Part of a small language model's weights.
Training: a variant of SOAP for these matrices, 261M tokens, 3980 steps.
Each number is 128 + 24 x the weight over its row's rms, rounded and kept within 0 to 255. Layers, rows and columns count from 0. The size above them is the row's rms in percent of the matrix's.

# layer 13 MLP up, 640x160, rms 0.215, rows 608-639, columns 80-159
size [ 94  94 101 107 107  96 102  91 101 102 107  90  94 102  99 103  88  97 107 108 123  95 110 105  99  94  87 109 103 104  93  90]
[[152 136 169 142 128 111 168 144 137 115 145 168 121 150 169 146 132 114 116 125 138 154 113 109 122 118 160 120 116 153  95 123  66 137 127  81  96 129 131 107 134 133 142 115 168 127 148 151 154 115 144 116  98 105 139 109 134 118 138 140 179 141  89 109  94  81 101 112 128 121 125 119 119 141 105 101 143  84 100 108]
 [173 126 155 112 144 123 148 158 126 148 113 104  88 131 138 136 123  93 118 135 137  98 145 110 119 113 101 125 141 125 161 114 104 104  80  94 118  77 139 113 132 110 166  99 178  88 105 127 125 125 126 142 155 178 118 187 102 162 139 124 150 150 134  89  96 154 101 139 105 138 117 117 165 154  84 117 107 156 169 148]
 [ 99 119 156  97  90 137 143 129 133  97 120  97 106 119 107 151 130 103 123 125  96 139 139 120 141 143 118 152 129 119 125 126 171 113 151 142 135 142  98 113 122 137 146 128  88 100 170 147 158 129 140 135 124 110 119 112 130 110 122 156 190 112  95  91 136 165  90 146 127 116 108 117 141 148 120 157 152 106 135 117]
 [160 108 134 100 131 130 148 136  86 126 128 165 158 131  76 137 131 119 145 122 141 145 155 122 162 124 122 108 140 139 169 128 105 111  83 181  60 128 226 100 134 123 133 131 115 129 119 160 154 138 130 121 124 143 158 106 127 139 118 108 154 127 119 159 121 103 146 134 152  97 148 104 100 156 139 100  88 128 124 203]
 [150 142 131 115 117 122 145 142 139  96 128 138 148 107 155 118  95  82 121 169 132 138  86 143 120 105 123 137 164 101  92 112 187 143 132 133 120 138 157 145 118 132 137 126 143  90 103  94 128 133 135 144 127 160 148 172 141 135 106  66 151 153  78 106 111 166 141 107 110 120 125 147 118 112 124  86 116 152 101 131]
 [161  56  92 122 165  71 112 103  98 139 122 162 130 117 122 112 114 104 109 172 107 147 153 125 147 129 153 130 119 172 124 129 153 126 142 139 117  77 130 128 165 129 132 138 117 125 120  99 134 144 149 142 114 141  91  97 119 156 149 136 154 124  98 142 105 127 137 139 129 101 131  87  76 112 131 112 166 174 147 140]
 [111 141 113 120 101 150  95 119 166 122 144 108 137 110 104 129  98 121 144 137 134 103 122 122 115  81 158 113 152 131 125 139 134  98 157 135 159 114 154 118 118 155 103 129 130 156 131 129 143  94  79 109 110 117 122 118 132 166 147 137 144 119  68 147 112  91 133 151 130 123  93  97  80  97 160 115 127 136  74 136]
 [167 151  94 109 136  92 155 106  98 123 104 111 114 125 127 168 161 121 146 169 126 151 110 104 103 169 125 128  81 162 129 137 108 139 117  94  89  90 131 125  91 156 146 167 143 162 135 105 126  96 124 128 124 183  76  93 140 148  87  95 107 129 162 113 127 152 192 132 128  96 141 141 121 140 147 189 136 145 118 149]
 [134 134 126 107 136 132 100 166 127 157 119 153  98 117 106 135  79 163 136 142 143 116 117 105 153 129 102 185 121 150 101 101 120 122 126  99 152  93 120 103  82 133 159 133 134 147 182 134 183 141 161 137 148 131 101 128 114 108 145 137 130  99 129 179 121 127 132 121  68  85 114 136 151 147 107 142 167 133 143  97]
 [160 105 128  95 111 102 119 105 117 119 151 127 183 116 108  99 103 119 175 151 147 126 115 171 145 140 100 117 139 140 185 141  79 114 118 135 134  87 127 110  95 136  94 137 137 164  93 105 129 153 106 105 115 175 145 138  83 151 133 133 128 141 107 120 120 105 135 123 153  96  61 135 110 158 149 148 111 122 107 114]
 [145  81 103 139 120 120 204 121 111 135 135 109 133 131 119 117 117  84  84 122 141 119 111 137 194 115 144 104 139 171 117 132  90 176 167 141 125  71 114  99 114 140 144  99 137 161 136 134 124 130 141  91 157 118 102  93 106 144  97 115 118 139 162 145 100 120 113  75 159  92 138 128 157 123 113 160  95 137 130 129]
 [100 137 143 131 168 124 120 161 120 121 151 133  92 118 126 119 140 119 113 126 109 126 144 119  71 109 152  93  89 154 128 162 128 139 131  99 124 100 173 144 105 145  99 149 135 105 123 107  95  91  46 141 121 132 190 150 117 138 130 146 181 106 113 115 119  85 139  74 142  93 132 142 130 141 119 120 102 131  91 121]
 [117 111  89 113 125 124 133 149 130  97 112 137 141 150 181 154 122 144  93  77 100 164 108 162 126 101 132 144 154 143 148  95  85  93 118 127 148 130 127  97 128 122  87 125 107 125 130 153 134  82 139 140 120 165 121 138 112 103 148 113 109 108 116 127 117 148  99 164 147 124 100  81 159  91 167 122 128  97 123 103]
 [130 116  88 145 164 109 120 145 119 167 131 132 126  99 118 132 106 141 126 104 128  93 116 125 134 137 141 107 167 161 123 122 144 137 145  84 116 126  80 124 144 117 124 183 126  76  93 136  93 147 128 113 122 148 154 146 137 163 100 134 143 140 146 135 133 107 117 112 123 125 148 142 162 142 115 130 174 133 172 156]
 [142 116 123 116  83  95 132 129 105 150 107 104 121 123 106 146 107 135 122 132 121 111 111 131 114 141 139 124 128 117 151 142  85 118 178 118 114 177 120 132 101 107 102 128 162 148 131 136 137 121 104 112 105 138 161 164 131 132 123  99 153 172  97 139 104 139 164 118  67 106  99 126 200 121 137  78 117 128 130 126]
 [ 86 124 151 119 130 141 142 130 130 107 125 131 122 159 101 120 121 126 149 149  85 147 164 139 112 127 112 116 127 156 112 119 136 163 143 125  90 136 144 161  70 138 134 152 150 130 196 158 147 106 138 124 119 117 147 110 146  94 129 174 188 136 110 138 138 114 111 147 133 146 110  98  88 147 109 158 132 114 132 124]
 [136 138 146  82 153 129 120 134 142 122 144 121 147 144 146 112 119 108 142 150 125 134 141 108 107 141  95 128 123 117 138 131 169 114 113 159 106 116 180  90 120 133 140  90 152  97 156 111 150 113 114  84  91 133 125 125 140 132 143 146  97 142 120  65  65 136  59 137 103 109 112 171 138  95 127 167 175 143 108 115]
 [ 67 132 137 133 136 124 149  88 162 152  90 139  96 149 155 177 123 148 155 162 161 139 120 106 127 116 165  94 121  71  58 119 155 121 133 143 141 129 154 146 124 109 155 113 118 149 117 122  92 143  91 136 113 137 132 165 114 145 120 102 130 143 161 148 133 146 125 125 142 147 157 115 152  75 119 142 156 114 127 125]
 [144 158 142 100 133 126 153 130 149 139 135 162  99 138 113 131 119 140 160 141  82 115 182 124 123  96 148 104 150 134 110 131 141  93  72 136  76 134 123 142 131  74 118  82 162 154 115 166 139 145  81 140 124 158 149 135 117 158 117 101 113 105 162  94 107 134 100 169 139 119 117 133 174 154 108 164 101 127 113 134]
 [103  89 123  75  96 151 141 158  94 120  91 185  92 126  91 139 128  90 136 108  78 168 131 106 134 173 115  87 163 124 185 123 104 128 145 156  99 144 105 125 107 132  85 175 107 138 107 177 128 151 121 182 100 118 137 112  91 118 150 136 137 104 142 141 132 119 135 107 119 142  84 123 124 118 143 133 128 125 145 132]
 [124 135 136 105 118 115  70 183 113 100 115 127 137  99 124 149  80 160 131 105 152 152 134 153 142 137 138 115  88 111 136  97 103 137 124 102 134 130  93 128 109 105 133 100 134 158 159 123 153 152 151  92 141 131 145 120 117 210 109 127 170 135 104  79 124 122  82  99 120 135 149  92 136  93 121 109 147 130 122 143]
 [117  90 156 107 118 122 132 124 119 117 118 163 108 106 103  99 133 127 160  93 149 148 140 112 133 127 111 136 124 125 134 157 129 145 103 122 145 113 164 130 133 152  63 154 123 115 161 125 149 126 123 156 145  95  87 146 169 130 119 148  93 135 153 130 102 148 117  83 159  82 138 121  99 144  94 126 115 130 113 138]
 [126 102  81  89 151 131 127 139 111 103 131 136  92  72 167 155  65  95 109 138 117 122 152 146 134 142 149 122 143 138 113 121 154 115  82 174 102 135 132 140 106 169 126 115 120 131 144 188 125 143  73 161 139 166 101 146 147 140  75 130 127 136 152 163 125 150 139 115  86 131 152  96  92 143 115 117 113 134 104 172]
 [135 114 130  98  75 134 123 181 160 165 116 144 170 169 146 125 122 134 149 165 135 154 157 145 169 162 133  87 131 118 131 131 112 130 123 127 104 136 129 128 108 139 117 120 175 130 115 141 106 127 159 175 124 120 120 117 165 125 117 105  96 117 145 152 117 125 144 150 102 121 160 127  80 136 105 124  95  92 117 128]
 [162 144 147  96  97 151 146 107 139 115 133 146 155 138 131 145 134 119 153 120 164 100 123 105  91 138 129 106 130 112 143 156 180 122 114 118 116 148 114  68 155 129 148 130 118  84 121 114 128  85 174 142 135 151 125 145 142 146 174 107 104  90 132  85 122 127 157 135 112 126 158 152 134 144  59 130 142 148 154 120]
 [120 114 126 126 109 121 134 113 118 139 117 102 139 159 146 123  96 102 109 132 169 120  65 150 141 124 114 130 106  98 162 166 132 127 151 117 143 125 157 128  99  89  99 140 169 120 148 132 149 141 126 146 150 146 136 162 108 174 143 138 135 118 145 121 100 147 157  84  96 157 145 138 152 168 113 129 108 129 114 114]
 [170 138 169 139  83 114 107 102 114 161 133 128  48 129 118 122 105 178 165 165 126 143 116 107 149 117 159 127 143 119 113 137 150  88 126 129 140 102 133 120 132 116 157 152 129  88 171  99 113 117 130 134 141 165 168 148  80  79 115 148 145 147 137 127 132 148 142 115  97  66 116 152 113 111 156 136 132 105 178 142]
 [146 183 139 156 123 160 118 160 103 142 114 126 122 151 131 168 126 144 143 138 171 145 159 172 151 150 131 145 157 111 113 110 126 102 107 139 151  91  80 100 111  96 148 126 143 154 152 130  93  96 149  77 122 139 145 110 136 152 179 128 163 111 131 126 132 137 137 140 157 117 154 136 141 135  74 144 109 127 142 115]
 [135 148 166 144 151 119 149 119 153 149 116 133 137 124  87 127 166 139  93 122 132 131 119 150  96 106 138 132 160 143 145 131  93 132 138  87  85  78 124 106 134 128 112 182 115  82 180 140 128 117 152 130 149 164  92 111  78 114 141 110 153 180 101  96 108 117 162 110 169 101  93 103 120 116 127 162 124 149 146 160]
 [123  91 105  78 102 127 166 112 103  67 122  95 128 121  95 128 108 124 140 130 115 153 170 123 124  86 127 137 104 134 149 105 154 100  63 126 176 120 144 112 156 155  96 110 118 153 162 101 126  95 143 133 123 142 104 132  85 126 144 113 135 169 148 173 129 172 146 144 120 139 125 106 133 170  81 102  92 155 132  94]
 [155 156 139 138 102 153 154 140 164 119 125 147  83 159 131 123 141 173 134  86 106 139 155 144 136 182 122 116 119 111 140 125 126 125 178  74 131 101 103 121 113 147 161 152 182 114 121 140 182 109 137 116 141 140 122 126 133 106 127 121 113 127 112  99 152 139 102 140  62 163 129 117 114 130 111 141 122 110  91 121]
 [ 70 132 188 139 118 126  96 116 145 133 166 114  80 128  88 148 108 168 126 144 111 135  92 171  99 153 133 119 105 132 163 127 143 101 111 112  95 146 118 130 124 156 136 160 118 105 159 151 107 169 110 118 163 117 178 133 159 146 163 101 106 118 149 140 160 157 159  79 131 115 115 176 102 105 157  74 143 121 137 123]]